Weights of a small transformer language model: LayerNorm before each block.
Each number is 128 + 24 x the weight over its row's rms, rounded and kept within 0 to 255. Layers, rows and columns count from 0. The size above them is the row's rms in percent of the matrix's.

# layer 2 MLP up, 1024x256, rms 0.131, rows 354-365, columns 0-255
size [ 98 104  94  97 104 101  96  98  94 104 100 102]
[[109 137 150 152 114 130 120 133 145 120 138  85 115 148 126  64 105 123 148 139 114 126 135 132 112 114 145 144 118 161 102 135 144 178 124 140 103 131 190 104 153 131 103 183 149 100 125 129 127 107 148 146 139 137 127 125 140 105 117 126 153 155 114 139 170 157 146 162 124 117 103 115 115  95  78  96 163 110 104 129 158  98 160 143 138 103 133 136  76  96  85 146 165 154 137 120 133 130 144  92 123  92 156 158 123 138 132 127 112 140 101 144 138 154 174 149 107 139 131 126 148 103 144 158 119 163 122 104  95 122 119 179 137 179 184 168 152 153 122 131 110 157 124 130 159 144  93 103 124 151 168 108 121  92 142 108 151 157 133 181 103 157 140 128 134 123 116 122 109 142 110  90 141 132 127 149 143 122  93  90  75  93 114 124 136 106 137 168 103 138 145 100 145 140 145 103 122 160 144  89 110 120 152 107 134 145 120 101 132 148 114 145  89 132 133 102 116  86  91 135  88  87 166 120 124 143 121 131 138 135 158 141 129 106 108 140 119 143 134 113  71 112 156  99 129 137 150 111 135 128 123  51 184 130  91 133]
 [147 118 159 122 140 144 150 160 142 109  96 117 121 106 138 114  61 157 100 145 147 130 107 109 142 118 140 109 156 165 113 117 130 154 120  77 170 125 167  83 142 129 114 107 140 104 127 147 162 129 158 195 150 129 163 146  89 116 151 130 119 121 122 113 155  94 152 170 134 169  77 115 139  91  79 141 145 111  99 178 111  97 159 120 139 135 118 109  81 138 107 142 122 146 116 121 141 138  97  98 141 133 137 144 144 106 133 125 114 125 101 101 119  94 132 118 152  85 107 119 163 132 142 107 101 169  64 138 150 101 168 149 161 133  81  95 113 110 146  93 122 113 162 103 100 144 142  92 102 133 126  97 133 159 136 160 138 123 125 140 115 106 142 121 147 118 153 110  95 138 126 121 136 132 126 152 128 131 123 112  90 125 121 121 116 124 127 112 153 121 164  96 112 149 145 159 126 138 116 158 103 129 153 148 123 107 134 179 125 114 112 117 137 151 106 137 145 161 121  87 151 131 120 119 137 126 146 164 115 180  94  92 150 142 167 111  95  72 149 161  93  58 139 130  74 107 144 124 131 112 114 113 143 145 112 129]
 [109 119 118 110 135 106 125 140 187 122 124 126 142 158 129 143 131 158  88 140  97 145  73 185  98 124 139 129 116 109 126 147 135  73 133 121 148 145 114 100  96 106 123 126 102 172 151 134 138 108 144 175 142 142 141 158 164 138 128 124 145 147 129 116  78 137 111 126 128 144 126 166 111 146 140 117 101 137 122 144 147 147 135 150 151 132 143 105  91  90 136 132 101 126 134 133  70 183 153  86 116 135 117 115 129  81  86 165 106 154 126  78 148 162 127 130 119 148 134 143 172 108 134 134  84 179 107 112 179 128 150  98  95 112 127 107  81 162 127 114 148 134 150 149 103 154 125 131 182 146 111 155 113 168 163 131 116 118  92 117 156  77 148 128  89 136 192 133 118 186 138 148 118 151 149 107 149 113 115  74  89 127 127 120 139  97 146 105 110 154 157 116 166 123 123 154 138 159 116 122 122  77 140 156 127 121 134 109 119 142 124 146 101 132 106  83 131 110 124 175 128 127  85 126  96 125 148 135 146 138 129 147 100 134 126 146  98 153 127 135 123 146 132 113 124 132  99 136 144 117 165 126 146 100 106 157]
 [199 118 101 138 147 140 145 169 139 117 127 125 138 141 147 133 187 123 146 115 159 143 120 126 108 144 126 114 157 105 147 136 135 123 123 107 150  92  78 139 102  86 101 149 111 135 152 106  87 114 165 162  96 104 144 146 137 146 171 146 134 104 142  94 149 162 148 124 133 122 129 106 137  72 147 132 152  64 122 101 159 145 146 129 138 137 110 147 137 159 100 145 121 113 146 107 147 132 134 150  78 135  95 133 101 161 103 117 137 110 136 127 130 154 130  88 123 121 129 129 120 107 106 135 124 129  99 143 143 146 143 109  93 153 149 123 114 134 136 129 150 135 109 128 128 127 129 127 119 116 128 160  99 141 118  81 157 121 123 133 133 117  43 107 127 138 119 102 144 138 135 128  98 113 141 140 144  76 139 120 133 175 148 141 146  94 140 106 125 147 162 144 150 156 130 125  56 134 102 120 147 142 171 118 155 163 157 123 122 113  90 151 121 132 135  74  89 124 146 101 109 100 100 120 143 141 136 139  99 114 101 111 112  87 178 109  74 142 126 158 110 171 110 144 158 142 151 161 196 104  92 104 137 141 104  84]
 [148  80 186 109 149 142 156 103 141  86 152 161 126 107 121 171 108 111 148 197 151  98 132 133 128 133 129 132 116 104  67 132  96 174 128 148 156  98 119 126 140 120 123  90  75 110 135 124 135 144 133 139 116 127 149 124 136 144 116 116 146 118 124 129 137 145 148 117 134 111 118  84  93 106 146 113 120  96 119 118  98 132 130 127  75 128 175  70 105 143 151 132 110 157 132 130 164 154  65 108 125 116 161 107 151 162 108 133  99 120 123 151 138 183 105 106 125 143  88 112 132 125 114 153  89 129 153 147  81 133 114 117  97 112 150 180 173 144 122 143  95 139 112 127 135 140 127 113  97 106 130 128 125 138 136 142 155 150 123 109 142 131 162 117 125 113 158 179 155 111 130  79 150 127 106 107 116 130 137 153 131 128 117 128 118 153 128 168 105 148 124 151 129 143 127  89 138 113 137  96 137 139 110 112 134 121 158 164 133 137 197 130 120  91 104 140 111  87 133 156 114 144 131 127  90 150 117 180 180 117 144 118 149 136 151 137  77 109 136 122 122 130 168 105  84 178 145  97 126 148 119 156 163 139 105 119]
 [129  99 154 127 109 126 156  88 140 138 115 132 147 144 109 127  91 115 129 139 111 166 136 106 127 147 189 130 107 164 143 139 127 111  82 121 119 136 134 122 108 128 104 128 146 144 134 123 174 148 147 122 153 101 139 100 155 163 144  76 112 166 152 116 124 171  81 176 149 143 109 171 151 134 112 163 125  87 114 116 160  80 148 140 117 162 127 156 169 110 134 105 146 100 184 153 143 105 131 129 125 151 149 149 126 108 133 119 119 154  64 111 140  66 137  88 141 135 137 149 160 112 124 148  99 170 114 133 134 133 120 150 104 115 158  85 119 106 139 113  93 127 115 135 137 156  80 177 141  90 105 133 131 162 142 175 182 142 106 119 147 126 113 146 141 149 124  83 103 103  95 158 123 101 138 149 142 145 114 141 117 132 110  93  88 131 141 122 118 158 150  92  72 178 121 113 144  95 102 156 122 109 148  96 113 133 167 170 104 100 148 127 104 106 161 104  93 171 142 127 149 134 105 155 136 124  97 138 119 121 122 150 117 113 152 123 135 152 139 140 136 142 130 153  96 114 103  95 135 136 123 127 136 148 102 121]
 [115 140 157 116 200 143  78 149 133 122 137 106 109  79 136 133 167 167 119 142 118 137 172  88 107  94 125 118 131 140 130 133 113 119 110 161 139 134 133 120 174 165 152 121 159 140 145 134 125 174 132 105 176 123 159 112 156 139  97 143 144 116 141 124 147 132 107 139 141 121 158 147 118 121 133  74 165 104 153 106 132 144  85 113 119 108 139 127 113 192  99 191 173 146 122  81 126 122 149 103 148 146 104 165 115 132 132 137 138  97 110 119 122 124 165 143 131 151 119 163 119 119 141 146  79 145  86 162 117 112 155 110  90 153  97 137  94 137  92 101 141 135 108 122 111 137 131 125 113 119 144 126 128 135 101 161 133  98  65  84 109 139 147  98 146 153 157 135 112 110 111 132 131 114 141 119 132 130 148 118  95 115 134 140 122  94 147 112 135 155 121 127 136 132 109 120 163 120 161  96 100 104 119 110 206 148 139  92 134 158 164 124 161 126 107 179 170 101 125  89 121 133 119 122 107 153 153 158 119 142 139 128 144  93 151 152 110 125 106 136 125 134 137 130 119 107 102  96 151 176 146 114  75 116  86 115]
 [132 110  72  84 154 113 144 144  96 130 110 111 128 131 108 144 133 114 141 119 124 152 121 118 123 105 113 135 110  90 118 136  96 136 187 124 161 134  95 100 114 108 112 109 118 133 108 129 129 107 151 109  75 111 158 139  93 151 148 103 149 113 166 143 171 143 149 119 141  75 132 116 106 141 151 141 142 154 173  90 148 110 145 175 139  99 156  98 109 120 119 125 102 108 141 135 101 152 127 120 120 132 125 122 119 108 148 108  79 102 102 141 155 164 161  94 115 134 181 127 130 154 113 110 134 135 167  94 166 151 142 154 156 110 128 142 148 136 100 129 108 172  86 123 126 113 150 150 140 126 102 103 162 149 101 126 127 154 116 145 124 125 128 133 170 120 155 162  77 148 118 151 127 104 122  98  79 145 114 135 173 110 163 148 106 115 143  98 149 136 104 162 173 114 137 129 113 117 150  94 128 123 113  65 156 214 149 108 113 124  96  91 115  96 131 134 132 118 148 143 138 174 147 159 129 133 141 122 123 159 148 118  79  78 114 131 147 106 173 156 114 113 133 153 129 131 115 129  97  97 145 136 115  89 120 106]
 [115 114 133 101 152 135 138  96 124 104 144  89 118 146  78 117 133 130 175 134 154 120 149 140 142 139 109 143 144  94 101 180 113 136 101 139 136 119 146  76 129 130 126 153  90  84 115 123  80 146 182  91 163 112 109  88 168 112 133 127 153 131  95 127 140 112  77 116 115  89 128 140  74  96 154 102 129 169 145 101  65 147 138 128 133 129 117 119 104 142 127  99 124 142 124 140 122 104 119 120 142 123 152 153 147 131 109 131 151 164 149 126 135 148 112 100 112 117 150 134  95 133  82 154 143 139 150 158 146 158 121 140 127  82 106 135  98 133 127 179  80 142 114 118 135 122 119 131 107 156 125 120 151 184  99 144 128 132 121 160 108 116 120 106 187 125 163 125 132 126 112 143 105 102 156 101  93 100 157 140 141 166 114 132 114 130 151 158  90 138 182 117 150  85 156 127 131 145 164 124 160 152  77 162 132 110 133 154  99  96 109 160 133 151 133 124 131 165 121 152 119 105 113 129 108 125 113 157 124 168 181 184 113  97 121 112 113 146 100 105 119 165  96 120 104 116 145 137 134 142 140 106 153 127 149 158]
 [165  84 136 122 130 124 130 140  90 142 127 167 150 151 118 131  90 156 177 162 116  99 101 143  84 134  97  91 141  74 146 122 106 162 168 118 109 107  94 116 140 105 136 163 142 159 164 117 120 164 165 125 102 157 136 134 106  95 128  92 126 123 115 103 197 158 126  89 151 130 130  84  65 101 115 146 122 142 164 138 129 125 122  68 134 129 130 122 135 178 105 115  99 113 138 181  92  41 137 133 113 117 107 134  67 142 150  90 107 130 161 118 136 106 148 150 124  81 138  83 151 160  79 134 162 134 130 131  98 154  74 109 115 114 116 129 147 120 120 158 120 116 106 122 100 168 148 128 145 116 128 131 121 108 119 122 130 114 116 129 163 131  87  72 127 107 165 146  87 132 127 160 142 130 105 152 158  98  85 130 139 113 138 147 111 153 115 128 124 141 126 134 105 122 137  95 147 144 138 125 165 117 121 126 142 129 145 143 129 135 137 118 129 148 110 153 123  94 144 154 152 149 144 135 133 153 137 104 120 137 143 120 130  98 116 151 106 109 124 161 129 119  84 139 170 128 123 100 115 126 146 123 120 117 113 119]
 [142 143  90 114 128 146 135  97 150  95 105 139 166 134 154 113 107 145 118  90 141 142  94 157 140  94 107 140  98 104  94 138 125 118 157 152 168 118 106 124 131  95 110 170 163 137 143  66 158 113 150 158 148 122 149 137 177 140 129 145 160  70  91 112 121 150 131  91 121 119 137 106 120 141  82 158 121 147 119 142  74 172 105 105 154 170 165 116 107 131  92 139  95 132 149 105 179 155  88 156 107  90 158 160 135 114 144  93 129 115 152 109 124 123 118 139 134 135 133 151 135 115 116 136 116 111 148 130 137 106 180  94 131 160 150 121 111 129 145 140 134 117 128 161 151 168 128 169 113  97 137 198 103 135 132 136 155 158 153 112 107 145 113  92 103  89 136 144 164 164  96 123 112 113 130 117 132 144 147 135 147 150 107 124 130 115 163 122 168 127 163 152 145 161  97 125 117 125 153 132 126 151 115 112 150 112 165 152 137 126 131 121 108 117 111 127 125 175  79 105 154 177 108 139 142 121 152 148 159 153 132 101 123 123  98  73 101 150 153 105 136 106 140 151 116 143  99 123 126 108 146  91 165 130  90 124]
 [143  74 143 137  98 139 133 153 144 106 116 159 117  86  82 136 123 108 112 119 107 129 153 138 141 134 135  97 130 132 147  68 135 113 139 130 116 123 148 116 100 183 118 120 155 115 133 145 116 122 115 115 146 149  98 150 109 150 124 152 152 151 132 149 122 156 131 175 129 165 153  94 108 116 119  97 137 127 158 102  98 138 127 133 126 137 125 107 145  92 150 128 135 147 144 140 118 137 123 183 147  98 116 127  96 111 104 152 145 156 136 141 139  77 131 139  97 142 151 157 151 133 131 107 142 155 130 147 116 134 183 159 133 144  87 159 137  79 103  80  95 129 142 116 140 128 179  96 135 113 113 166 100 104  86 137 155 131 108 103 121 139 159 145 152 145 160 104 148 141  86 104 166 158 150 126 102 121 132 101 116 107 182 147  96  98 148 130 143 129 148 194 122 173  80 148 105 129  99  97 158 166 178 124 142 138 137 124 141 119 145  80 114 136 160 103 100 167 131 138 101 126 146 122 124 161  96  98  96 128 101 152 160 148 138 118 166 168 120 103 157 102 133  99 135 112  99 116 136 154 108  78 145  89 113 122]]